{"activation": "swiglu", "tie_embeddings": false, "init": "normal", "warmup_steps": 200, "decay_shape": "linear", "final_lr_fraction": 0.0, "train_tokens": 149600000}
Each number is 500 + 40 x the weight over the matrix's rms, rounded and kept within 0 to 999. Layers, rows and columns count from 0. Numbers have three digits each.

# q: layer 6 attention query, 96x96, rms 0.152, rows 0-95, columns 64-95
# k: layer 6 attention key, 96x96, rms 0.166, rows 0-95, columns 64-95
# v: layer 6 attention value, 96x96, rms 0.241, rows 0-83, columns 64-95
# o: layer 6 attention output (transposed), 96x96, rms 0.206, rows 0-83, columns 64-95
q0:493521478501502534482541490475559469568559513458523527511497463501482519471464503522489486503477
k0:483513486499537448468532507500468485488520482490517435515516498478522469508478537444536475545500
q1:474479517547494485493533511472503495500517481477537486470488519470462493516476503475488502522505
k1:479519495500502491496487514508536470496501489467467518514524517481472458524503509531473477501536
q2:532466538481440478518465557472539540502481520455485459464502527490499494497526499499479457492466
k2:514468568567598471522540496560480535515526483497554516457459483475502465478515500443498483413510
q3:523468474493527524442503500529463475446548509487536498518473503522536506501544498502511540510558
k3:495449503464454537494574513514397534498462537514493505540527498543515532511473517535543534510544
q4:433540496484516511488441552500508514538503507536477493495473494496520500482488528538547523544514
k4:461487476552489472540422497465543492538511472540475473465489484487479491470548511507468519451538
q5:516487551495551504509444563516441515486469524545582482519519507506542496524512586563507543557434
k5:449484415526443536485438432484554455437525545457464533464550518417506484479553491513479529480456
q6:496573469457422495478481549515491458533546533426517532501488504443456494494470485493503419499419
k6:469530503558520431509498496462549505471506488535532492489448546439446463497461526509482476455532
q7:445527460511514482518574526460427548486448492494469530448507475497505508596530545488503550528495
k7:489534528469494493500570511498529429539484449459545460508494477497475501496473462519405458433494
q8:521498532466494490507499423467509527469512523483473516540528517527483460515527519469522487516534
k8:532501461491475499532502490504478578520424483513509500449517483551454484508607573574492503486498
q9:481451483479454473477498439527530541532496436484521546544480496500502490474458503493469481532474
k9:557555466498548447480387484495538547543475535491486502464526478500524501489495526469450520504502
q10:464462478552481507458553536469584460512480490503440468502499486508489496504518528515458468513502
k10:551471495493473475513485467483533552458501539534560448533469532525431546503466468480531494522459
q11:568502539504546574513477459516386485476445500481539550512503498458475482461548502518413554531480
k11:543477410452466415534532503513451556532449521483485511436500448458575454502522517449502489567562
q12:474541486552490515538544549461536511473441526540472442467467553487519520533560471503493505532530
k12:540475468481515554461463574511459460490520500476507481508521522481570469514543542524500491471545
q13:470509523559493480466537546520592501493467445476467488510476557516477475486524515464492491497498
k13:554460527461513491508482545491530585562473553487520513537504478416598528476445490526528507480492
q14:514493464507447530534501424471504403543543471504547487465446553494499504496561589474494500493481
k14:543501476492455497422558450497441513550489506496462550520499508520534539554457492512519533505521
q15:498609443616514423500467457484526535486427537490522509522486450508475496465525443518506528487488
k15:454480554454455469472490504440476581518504459526482555438439571484519453490411498490519540568420
q16:468501484484487498506494495496478530486533450531538510500482475468472464500500514468523502531521
k16:502489437483507491500503480491514503503550494512427468524528532537493560471501482523516482472486
q17:517487536468503507491532526500482496480506529517495491527510497525517521542504509475487492502499
k17:516510498487507469504484545493503535483441476510541528484458463472501510476495469493522509535489
q18:543498501486467503474469491453489463528472482447454528447531521499464518528488487538477498500465
k18:520512474520512517540459521528501538524496488493519519492480500526500447459529486487543527505500
q19:502506490508490469496488485485525551510491523515485520539509484493467508506512457435510467525451
k19:466546548538444484490478484469496491533508504505454496480509533540513509508497521560434481504498
q20:524527516503548486444431529527489493493509521478516530524464562498544490530531493531508480552515
k20:549464532491529523495494499476503602478517514569495540476467399549476475492427502434512487513449
q21:547475442550433498493523490448544474525499453421534487498490481466513478499454456512518489468475
k21:510511504450509481470563534405471559514511484532458485530486488532542597567457511506455487536535
q22:441480502551525508518510461465558474474463533496465473510486495507467515498553560485501490511517
k22:571462576465528533506477476526367582478469530525543576515594460599436588513490528479507614522523
q23:494496472461503519454482540494471553510466574502391505524475440474544516486466475536491587553493
k23:462492491517578498437461415537506460549538522520527590527482528487462464487541524461579484526516
q24:513514501584516500491457440484429463473526500546440506524440569550479487452488469548484498487557
k24:509528524493509443512544501477457505530491490526528538490492406532530476477394482488489467483469
q25:495461498540590503535472462505523494502509444491456499532444494544492444436469504498489512474490
k25:515501496495509458438475487547502500508476539512533478494542526504497409476488486482489486447488
q26:515523484476481439542484516494470542523460515530493437499537477567492507566481476486488488566526
k26:474470475484518561518511430478458496458463467491527517491487508483512521427528491538463510445551
q27:531561496500513550489442508518494459537485548549501564598509488515473470521474529478469464493493
k27:530469483488427479511520480546476492459511421415523536572463510505435561544480507542514461493506
q28:491510460512472502529515476607530450515521452513492511435509423579481531478489511492467492526564
k28:458486531525506462527537495444522539425546549528475449527484494477476506474431496455568516427477
q29:559477533470421457504532433459496495437484475517494500488537517541470475480465495550467507521509
k29:501476508525491502460434473619515469541538517487527523502510508481517541496518482519428507459445
q30:574460540536527480545471521464586528530428463550549525513499489526548491496524483536514456518511
k30:449528502636541512508481535512484487503542491445508487499479556508503500460459498469491524518446
q31:553532519503500438530443463467534475510500401463507488492546526524424511495482496516532548505522
k31:505516546478478483474523455552522466452455443481469492510524519544485504521419490554493469495514
v0:513539473484541495569406452504482489558479497500578455494456557425562495485516473507536502490493
o0:476518489489457497500527503521437480557545531472500510516450461505506472523516492489521512508505
v1:515519493506453530487510471432511450480524515548489547582510491519463508510463483497534524517522
o1:543538510482473478518503428570523531511465441512503522485501517493433520473493479489474484498483
v2:483525487494449538526500464498515516497517484464529503488472538580503525491531469539523446477491
o2:488490488493495530504499472481445498483482509482483483496503513470497470469499460481474460453467
v3:499546523446515526506526477518496523461522526578558477469497473500469490537529546561458555486504
o3:505507479533457499462499500488549474495483518527540462484461515503515524544530512550518524462493
v4:465499504540542506459477505501499493451523418565539525521535487448466456497539476516501457521455
o4:513504533472492525546540512520501496522524526517487464504480484495471515558540498453561543448525
v5:540461538505494525486527458485530482536527443395514525482499515529513522499510523507496480509491
o5:538479515511479521471496471488477545434491429501471529537499501498464508480459479524457487475511
v6:457484483456446499538542546483498520525559496526516524515482472521496518469448518549471499523505
o6:522472501485492501523480446517503534460562495518478444516533538501514456514474497536486490535580
v7:526495512530464519495510489480459483567513516477520466555493492571484484548476515512517543489513
o7:516495524503456495507574501486455492513452432482485454493475505505534486495481489509487478492540
v8:546533472526511509503532475469502485506522468475478491475520511475478495465503488537523531482466
o8:491526485492465462469563511541507529574503519504498503508489490504501484491506505471553535557466
v9:505441502581527459519542463505472522484427579474502486531414445499562564471547488515504524515500
o9:423528470441521511504521508484472531474505541472521541468522461529467496524494500519463508499494
v10:533484492487456506529547528502537483525500510511534563492522554445533510496443515552470493493422
o10:516466483491507463513572422420474468478566573534470446475543493475546485495522487508433453424490
v11:475525518456501490497494416542484473467481529541468455519471496444510491510529547540499535429470
o11:510495551542466539508526506520494488483531496477555491502411558492477488502555488486544525490554
v12:550526523513538548473515514557573480526463549488498481503467508535480515506486504532568523544510
o12:537482520469506511519444496496463512489503506520543528509482485554527503465490517512472502515520
v13:491489492479472535476526484494507419460511449500502416535488506454489506529512488543570488593453
o13:509505497537518479456484528518526509485490500491516492483477530490530524474544546534521540509465
v14:525497500518500599474481530529508508521489549460501495505431453527521490501491501438468513550498
o14:500488518545524534523525507437540471532519476471477534507490540468458485536465516489491492565505
v15:484487541517519554529480485486518441531487513478481504421437453508497457463475468419472498509499
o15:512495469491480557476517525486484463522508493471494444525498519442484440452459515541457491501467
v16:450509493461453491489490492482519427494511572499532488505490504546480500579496474499519505532456
o16:490512453551487502434463518532552501508530519498479475485478513489491480466474506491494451516420
v17:452471514482532581488506463481458553480485541509519535430483575477497511469524467488551508458474
o17:460486512516450528507528528473502488518539511454518529522472474506515499512529525482479497503556
v18:432498524492472442476467542444441458553466528575534487447419526518517521465494413514470559501506
o18:490528504506528495471496578501526484595582505533505445475500522438549520516451498507542464517478
v19:467467561529493487542455463475539469536466473477499498473538517470526513512451512516533512535509
o19:469515507538517468499454482495502501503542508479514472509465431450512520482509521491508532505494
v20:483479507542482456603493544548485515478515524553547522457450549479504542487472464523503540572516
o20:512509457558531579470504530527556412495501565440512472512491538477548488507554538495490507484499
v21:513453577551469513518539532511531487529494466553564438539531459514495466552477475460460498472491
o21:523523521505597490462537506500480538545498432486482504493497482487503534491475532493513486532489
v22:464534516461524513488502458455470449460459476501534541545533481537490500534514516510486489468543
o22:496487516441456525501517467467503484468535495492502505529513507510495538501502406464510505478503
v23:449471464449555494444539513452561535486512512460499469526542509490465517510497474525557526490515
o23:523496472496467528491438546489523469471527454505574524481463576505544470525520478474498492490508
v24:536472513468522485510514530487471528496469524455478416460549466464473484523471506466470514531540
o24:480482520491488492533467549531488524511491493481506511490473540489473485484475507559439461490518
v25:505557457502518521505551512468499492433565477488506515517478442483565507455522522487509473540452
o25:490494503452514486509476440525535479576484518528537560520501549520489469474543519486512571506485
v26:504504483490560512474486517458454477522466502513529506570457473475448499558539490473468515480476
o26:513460491511518468525518523435539534507451470513490515506475491495479445488461467511508494534488
v27:482524509481520533593517481554494511397550462442460454530518507535469536484460509566482522504461
o27:509469501456489500467468431504503548485508514469512511495503489525511549530490455436478493504504
v28:482494534498524525469514532567524501565545492468517514528480521510507531477547517535493486481525
o28:533513554500483536499496465510438538502513465531534515556547479495515497524467457481447508563531
v29:505508485480505477488493471546434483457495514473477540518521497473491393514493433495563473473481
o29:490484428515488500492528504531486440508535498476471497502498542490475447522532475477524485529535
v30:526515474541474445519474527524452561460522500499569501501482459504430460483502467515447487491505
o30:530542457454462508468523526488527473527559487541490495479525502511548481522509496501520506535520
v31:526515481492509528536447503517556551495523492519526493534507483533533483495495464480489538490532
o31:528458550502481489519491498509521538557525485492549502503498420550474524482481515528549474504487
q32:486496480503495514467464491487482509501489496513513516525478497497496489501515520510517495510508
k32:503484486499523488499518500527494514511501485497483517491502476517518507497505490496501469503479
q33:514507446523464473476455477524495512500504504515525511472498480490496471481552518527513500488501
k33:501492533504486510526505511480501476487514488488501505502525512470495521523483504479506522522508
q34:499487516496516524515538527482504487498509474500446508506509499501509515509461462477491522498511
k34:491510474495501508463499490509523512524493526482489492471489507498513507492498520516486479484478
q35:500497485480496520507534452506472515475520509489497514518486486507510502511496472490491532504549
k35:500485496493499502495517483509478482504507477501495489512503476505491508527499496485487506513502
q36:494518493520479505499476538499523490490488498491521509502503513504455495487506511491512475501490
k36:515531497464534504465521539498516500502453514464518490447489511537499509452477495517508466464440
q37:524462521489504506480514473450579510519499486502473513505466505457500472460502479504503557512519
k37:513490488468560485402453538475531517494453498437511445429476539522533486425478514548474407461382
q38:446577481412567457507543478496403498500577548534474404478499456544575474561484510549537449524472
k38:566533472470504489490488541467475485524441441418590496448485428573517520506454419552511561425430
q39:468417472460496527466495450501468519437466545438470507529483431454507422480536532503464565433601
k39:478471476476524516615546563560515407550466459467587532560453370528487498406518501508551552480574
q40:482667535497522434512536484540536431462561502526577463449389466469507486445579409374521423566465
k40:681496539561535586497537512471472504522502517423550524403442610439525461614450622481620491502430
q41:445493444458539447547485408450445445490582520459593441468474539498455442479435447597536600572455
k41:381442446601456462487528447457494550551484472344504518488406533489493495532446481529541500431529
q42:519433558558519555554491469517530535560410548455473519540398463528515416472525449520531468544413
k42:555567501523501618489614588557468492537473555509512516561522523476497439385413541520451502468578
q43:538550613484495593526411542549469604410579536397522487441620539594388543462532525437475548461523
k43:460468430500496469481341542491548573376506477391463488514465482432514577525352510517451438443509
q44:529602403595555425476584456499537497570543602502522556449446647559576525576510488531419553480509
k44:557506510444532540484516539437526457467551501506454532501449515455547440633540359587458488554511
q45:476517461457449424551521550510498517506619525514572456508472545509523464578502533538441453551475
k45:462490438570569506546456389445591478420473616515599511552532482472595474516506433497436525511574
q46:461377591622548479465420516462485470478529413536641472428502436459508511551465497566548517510478
k46:483507461529496517445463556491531480446479478473595428425558526534637560512408564449529570549503
q47:579532517414437509551488496549606538437449495485446520531543555481538455474509531519447522553496
k47:518529454587520524484573519434488513459457473388474564523524464438505511507534460470419558582414
q48:526485469505497504483478469505513511509494511519533479474489459497514489491515529513497496475513
k48:494512531526483475508485502504501482484494493524506495509523521487502508524493496500512516523508
q49:524487478496480478479489490483502502509510493513514503468507468496494490485510516505499494514494
k49:493512527517497484504489508488502504491488494511499485526514514472505482499496482477501515485522
q50:497501525499493503516521491494496498499508486492502512506494511525483505505488490498495529522533
k50:493494481479515503475490492499523494521509494487504498486496472496502505504488514499501481515485
q51:490518473482491501488463489535489504468502527484542489520498473516478495508531505519507483516490
k51:521510509497497509527528509500478506493494483507520508488515509512480495495497490479513524488517
q52:517460534502508495488531498462596500541484482510457517503480507436508484484494480494499528498493
k52:480475489502511491449440490492538521503503510490475474476485532484534492465507536533479430499453
q53:497498510489527472501520506520445502523522522528508469489516488495549510534492503514476479504468
k53:467459489561474516530466426496467505504547492540458505539508479456535486547553529512473550527562
q54:546452506525483506510523412540635493502499459538481504526467530480519543522557519515485487550506
k54:515560445564467552580560469474458511518546536576500548576506496504528473574500545507537669503527
q55:487581494406512545423507431392532484485533434440493485529486515573492450441466433484611519473562
k55:528502514527462490599470408510518439587537498479488504459470407482470493580607410538503594472567
q56:545542483594456504531518471557538501565447515455527484534476572523555532399518513516575538445540
k56:472539548573514508415448496556358576537530497449538460552572486518577503579587451553573477529553
q57:483537439543400508527508520538476568445557501560383421498558491489534534436566558459494527499481
k57:555508359518474475503473472425519428550584496445440486542464542561451392430448532480464614453386
q58:503416417588369495455514513571557422495545456584534476512509505526530411491583509420587470502521
k58:512516439403527408424561543556502491542555489597523488489408625564502548566472473463474547440493
q59:563528423504548394567483558531486483462520490415508538613488488499444498528629539365510541409598
k59:528452514483452549516495478475451583504474612529541583544569472488527484528453451483446605410390
q60:552530498443606456582536388443447500420436426488570524551606451484481548495561611504506434436419
k60:491508452474577442509461410478449464537587459545439487549557370522535566476485460516486451525517
q61:515580441532495472376458528554356366492398576562544526457419489484505507561503424568561448419517
k61:325525547577572539528470570444461485490435482445484531680498584486450457594482594556528501464467
q62:496502538501596419557582524615472554519531343499565488464541447542507439478392480452432535563541
k62:498547526447459465495510421671469512495440363491508466532498466522501560599508575442564692545536
q63:466344530519513352469433512421504493519474517474570479433497605542520541523520532405454474473531
k63:517527603503501546479440606490495445499507380573443416366477419484515497508509456515456565329424
v32:577506509548519527394591480506506526356471441470464518503502449471395515484608434526550422530473
o32:534533495465495529498448503597501513549665521556518505553419422431521473535466452515505409497534
v33:509461478482476494435576452526458478532416450583439620569485540396476498486449457514551466460480
o33:522535624471611507554447429639502439555417469455643340507466385567436568495466591504525575536493
v34:479545464464500537595435366550597527483503551537571618440515511549555425483501470626630459515485
o34:465506465518509479505399532437500512570485482541462456444548556507507432541511504500487574453520
v35:503544432547457525469633459481517426450418517492515457622420584570561628475522457628643607495445
o35:531440526451506507503403531571506449508469480457495377482685569478461427522476431413478506430455
v36:524514393532420551444530582405500506487489495537552571550501476529486505466487443460450492581537
o36:450571533514477495555498476426533608525570541452517385547446443555608500573474531401532514486410
v37:506465523534456605583470407489594397426459555505436510476438528543623523455565456380507485508479
o37:559516437448565481465516506608430569543399421518536500474485514563541366568564493515445459476561
v38:543533558497405509520469509473479474447460518412503381574427451544533466450522606508458482411500
o38:492523486486523466384618616465520474562569470463513604474536522361497575503453476500572475564457
v39:532502529500616440393426568542484414487393549551401476485565465490518497578457432434508538496486
o39:493582521464360425563460403509595464534633535437469487459438468523549571419563461570456544527504
v40:485518475501533593601497479522532511482483457415516530446576511602388449491459501478446541494495
o40:499515531486549493443508528463530483483457552468518421558428558427552514551501541598544517530514
v41:453533514457521566526461455458538456547456520553558434467384469511406556605393597511398502602465
o41:469535445429508430534424425549569418444601538480504577514509499321467517531445456490590518403432
v42:573466384472533492614531551516606581476513426530630453508495518440478626576561491489427484479478
o42:421529467464497526462494477509421441525495555495510461580458560496416411570482568491612464493465
v43:411660501460543426426515528528465531515495520533611489455452539444488538436561544478425566416467
o43:523485411464435500466430397405515427554456480416485549508570509583469371437558527574498500473453
v44:378494519471492585473513426435474487497468545551439562556572579623507593474575450463483618413468
o44:481500430510540483501524559572453552441589476483493413465520488509540505416539543564557440501414
v45:475537443423542563509509426550485466426504521510479521488540471399509536536492543603501485528354
o45:512453561529525527530614578518457528630516458475496523423498532485507492500410423507544498445493
v46:579427356499586415548482529488410585588421553495397582554515610523471592378482487416515507519550
o46:482549583525459485372524392603584550479498422613427427401554484526624549546485471537507498473458
v47:480463520389434495435456430546580418652537540554545504478548586448437523560525550555569507493511
o47:462478415469553490463544554400586584592553545513511491541567418470473529549414442492500569594465
v48:430442486508542513583494579552575488557456518518477505472479541396611576482567437527430632565409
o48:547481515389424458451450524443424500520437492525537464480565542431561525439568527631562502487460
v49:527551482364486505495399495542482538460468401429475427551480489441485414522535514475481523504430
o49:555447526495525528448497486441519509590652632449491580524508526560474390453448509481456508479497
v50:421583489468440551489495550390510501519534510510459419507458417553531531538514528543516478499474
o50:467513479431422437571535559522446487514510495472533547535574424418405486497539542488497528402505
v51:445534414411467520459508446528556634576655556530423421478543489433521479489493537639466519403496
o51:372509465467571541499481551315441445510505443579536479516523537523463479463543494431539557500412
v52:510665529442548458514423451514543555490561518502490494510460468556424519425504502569524529503569
o52:551444543491517510463532529432397353508530422388432419569560547421532500583454483527533503512536
v53:506442443436607527490513537570500564464451499480503417501510504631433540474522468560532484472588
o53:502515497520510514513556445565482450525479544579452442446469555413510476498477541460559471480423
v54:520536551604460605477525449537506500602551481523557482504370396528453493493498509479417476494395
o54:494427510606448359492489569538544479455499538392488528587551488564524535607567446451586499413494
v55:533458371521557477454497483449467387528505481623561442538435467487389437554559501528508496478423
o55:449398561538550604457492403533475581530459589461481626505524509479564550465482462436514527472514
v56:417445495476478467443535520508480483503634525546536633530502515626509460509459502523361511497521
o56:456464569491559435536528581382423564390455455453502612479378480499540525467399476471493464535378
v57:494459556612477506582516505605491497481476477606592581529435505552489537565484523552439511436475
o57:570516411434589465459498482643315564587494588507519508469542539456533497495416469471490439501422
v58:543508559504467449637548561494458456496485546482526563443463498526555489608489553529515437448539
o58:452529444462479522443314504487423519466486411439522536474431481497552481480493549411481511543576
v59:539581492548381403458517534642523401473494568584372584484579466489476462504473561579459472507410
o59:534542525551444521524454517491537578598465453387575473553432511506476543477557515451486441466461
v60:522467584523535509540671529542543526601493409465498532509556499521590510450391385536476468443423
o60:528504407499457504479459574489498476519440579527459571515517428493516527507539501524532472474464
v61:482520460460541541405513519389480614521553504573590545435494488521370382505545457547473508405541
o61:431538530533615500485527450548524500408530560444449559495527537434526563413457468461440445471551
v62:468505493461515445582516577542392491377599403501514486455495562446531457463536460522543446460416
o62:479483480433509448529480588535435538472496506403475505476590460560493514449396431485412556495483
v63:509594439458529447482579507488448513444500475506488566524652503361554424568444506495467474385557
o63:458445368434398590535417502503474546469445562554509465482506509538600574583544393472434532567482
q64:506545573486451494470463444487478491462554464564491487479503528591490568597498497491478536527540
k64:509513538544544543472456408465538466510508469519496550529498514502492534515478511450466508494574
q65:523569528536471451530473521482447477468490498534463507528528510511506509549522531514405565447463
k65:486468516503531546534476495564485501477497514454543539498513479450478519527494522447557506449550
q66:476442483476510449497551489478600491551479508496521503533486529460530497490490460482520465512484
k66:515511478435482511472524542401515532562495483534505420550450497526546526573549490488519453511547
q67:487452470499481510504567528521509474518487509461481453517481551483478520484531500468539464533528
k67:533488580536416490467424484504516548516461499531478493508477500454511520554456496606439515603493
q68:517470549519561469461545457405505527547505512467505558470456434486590473475531447538496506517483
k68:563481493530524483534489470543548493478404478512421509486546527487521480547519491542503426491466
q69:527518493511525526593476581545436490470528568564560365506440452550535507475506547480463492475503
k69:541471531494507530526491412459437509494523514504529514441581525528558556498627496479504506421535
q70:518495527535542529434502441495522478468485508493513566509566516515510519541470509526447524449507
k70:575462519551540519455507449518464483529432509544502523482591462556565550482538548444507510462502
q71:513491525465585435458522520482498477427413504476475483484484453452545497464466525392492475494492
k71:520472475446546488520495489549489474469490488543437431558514543547504520485539438528454520454525
q72:479504506473546410459435539484543468418461515457560488489497481483492467550517472531509520529480
k72:502493539466526510499470425463463476452489443469457503497524495534491533526490501506452536473485
q73:524522494515540536523582485486495485530393559457561432572482496507500526538530525485510469476546
k73:517518504491459533566474504505549443548469444491506438469457452526487574528474505534431478526521
q74:478413528458484497475478515559513506484559475481475576526471478594450506541429542545490506532504
k74:489521512435410504499518465488502515510462485513518468494545553431515498494449440445537507495528
q75:502551516499539518511448497528462484502488512408511526444531486469489501426470461430554514521430
k75:453530439539496500442521504509472516500438451423474439511488500465471495413525469532495484531533
q76:544457472560560546501536509563546442483535516426506466506577419463447549471485464526455498547484
k76:485530471492522503444456460456481517563481525469523536478596395525514435553488509505492483539533
q77:429507447523626549479414566517525543497495453515535558484451545459510561465505466433550514516539
k77:458541505418496556500540499481556500492549504407466454560553540459491496483498468552452419500508
q78:432488456509464529525490553474514479505537523520475498495496410452447579492522466429444558436496
k78:539465502396456425471579561492505570484447435484503449505455493473504473538540511545506480529466
q79:544523545492526455519531422481502503460444445447515498382425511458423465469572510509473435549478
k79:452491541507541496510549477484495423534490499469453486522473536513478507467421475466496507477525
q80:506488508480544496468487529518491470565498469431521563467489523505510509454527460450536462511486
k80:478472468551452482471476448431514448469559477472494475476514537547479533568465529551474481480538
q81:547451487518544493526474547517509482579541474481508527475526466538542472428438516531459466540468
k81:481584512467500493519495476521466490422538567510458462511468525445532455585555467431456395488532
q82:460469443530521514494453514452505497492518517503499510527559491539504527502487559548482541478508
k82:540574526502524544443505506511539487506474517487519536490557499475506548488492417426474506480457
q83:513519495489462518487484539467507444539479456430462497537435512501515473449572508528543533523581
k83:426415441519514513514558513536548478554528504522476445494522556503502471520457512473525503487488
q84:448519477495506502570450495505500507470531493475473468476483513504459495540530532472466510557547
k84:504509427537530512511522463535478471499539516512470506541552415509521497525451529445493507485519
q85:443497442522497575488492463560469447484546531520441440475520465520533501455530597495507511481508
k85:427458544470596536571633455525528462472519512455501512503528539463477505517512488466530496452532
q86:492527523558511446475511479484538511458484508517558461517534504504502471577508507502462547458526
k86:512537443423444485473561563538486522536530533543474447509426534506515437525492504587533490500482
q87:525395487482483499493442445447507558481455506581504567503441503506501451541562563475468509465472
k87:504451478497489554503443471520497500525552576459462450442537552546440447505507450410541482571466
q88:523484402498473488475510417506593512446474520558436439582497524487555478535487505458521523474451
k88:476547489463540528534423522446439489556532463481467525503543529429515477470472539450495546432568
q89:464585453520511474507438489549444484525480472497462435509503500488536536524515493525576486535472
k89:506494524476509469543452522498557485557515520538508529567500520489470491451485437589471543506463
q90:499483548524538432562505522509428482549467517448467489577505558575417476492438391481441496541509
k90:520532545545485529473512463589540476469550476533610438449461505453517507526548555521435491449587
q91:483524510437458596548496489503513493534483471482505475496510481485484533508494443471575477487482
k91:569483558521555482475526491501450519587516506505496579448544555521471518484490504528497560457505
q92:496440435532476468541465506477606429549436421481501519538488432503398417441510503528535512517538
k92:494490561443560528449503496510557474442486540472504449488451532479489530550545556507451545485469
q93:496500533476477514472530536455505454458541543490513484500520451652475487496541507477415494447460
k93:464487537466449464485499560540512535486538617528488445521477446464536539499466481500545493561487
q94:569455538478478470533428452542477563496380542582522457529498604476490514495556488505538567456495
k94:446476512445459476497480535472435530514527476441503547515461487488442493552453479569505565547518
q95:497505555580450466480469475525517452542527483489524510559456491441550534433517569514433514495486
k95:472539469499507439480452498471552525540516466471470462477503566447510470533488433440546518484485
v64:464508557468516524482510440500508489477502529466506486496481520489513518461499561503493546499474
o64:500503539535514556506510500487448499482532492467505565489479522478493493572512445466511529469462
v65:521521520490483540525490460525505504532511451557484540513470519473520542512456501523514440465521
o65:506485480507507578545458505473493513479475550571537448459502449527506518522504489521460528478512
v66:494514482525499482552486526478510560507501483538514527498529499488555510476496511520453473473514
o66:499507495516482590495545463504510542492512495509467498479514552492496511500511508510492456473548
v67:465510468527468492521552517489480497483472475540454519494491447558497532470501528482509517506506
o67:509495472498486508506555513485471489521470564510505465501498503510494484494495533462491528532517
v68:492529514487444504475517479527473504474472528517531492512478497547464491462440512501442484518535
o68:507516498546466490479458450516498518500500544490545493522497485533461507527520517501531495493473
v69:504494490540497475538521476488493511460484511491500475461525472534464507477480494517476479546504
o69:542517512479514503447484507490515498499507502522473453491513524516485468472482496477453473489514
v70:494478501529437514530527479474463481456549512459452494510523513518474492464467498466532518490495
o70:420512548475492543505508502507477487468450486429542480492485477503463486526489478470542562513543
v71:475474576507490524467502533502504505511487489496482535488466496547449463520493506461469497514503
o71:476513515501493529540467481484474542463472511477509576506504549494458447541464522530534473516486
v72:546448540485456502507523510511464516498511473457468473544507490513593548495511505506478507506524
o72:521463492507493496502569466536535500446507481502494518506488446484487495512515497483510571548552
v73:506475513500484577528535495435531490497502461506498488485533500487498473542489516515479505463468
o73:454508480457489517511527467441488494491505509458501528469524462485452468529555428545434500530447
v74:548473522540524515484500525530425496487494507518491484507524502529504519515533511485499482529490
o74:532473494516495471494486529585489533516502509541539476559496504529509520516518535513526505494548
v75:508478479457484496490477502515527508558508508472499480523488494523523518487529514461482479461488
o75:554465526509546513540514515463496481523541515534499531545490490475528488484508564533483510538509
v76:521478502507475506509527497485541501462503458538535529497489553504524522472500521505552516485493
o76:469464493487481541519472541538521495443482541524477482504542532459482486461507495482443532515475
v77:539477471507487527464464529502523494474508499508518520495479504500442511512458488537471502495510
o77:452488520491466497521493492436561473434505492550504496505497513460470471473505476537500461530550
v78:478509553501475529550495520508486487479470465539497492477487470512503453501527518491531470504542
o78:502521535489466536506493552495497525488488479475513460478528501536522493518484529519506458484457
v79:491511513517466496506448464458492491516498514546495492488472498530475498524500542481527507497475
o79:461497508436455501475516465505466469498462477522490487492520497487528526485511523484479521526476
v80:497548490509488528507521513510513532473516475480514453524478494479464519454505541540468477504447
o80:478523520531498509451484470466480496525545444508506521416521513476513548535513483462531469524472
v81:488530522460497529511542455549533513489489499513500519518511489502553485487502449482531510469501
o81:524504542472528513549543521492458500457490519437505538487532491515515560514512503515523489524496
v82:490488529487521478506516523476521520527448467497528551473528489531474475498518471538457540509522
o82:549525465497538495523528473476473530501553535551488484522515494475571479496507485513502531559525
v83:507479511449472478502501547468480556513475543464528502503471569522493517558501495469491480492508
o83:495468504496542481494519503518533483588496522507478524527527492503459487481532500488517487514510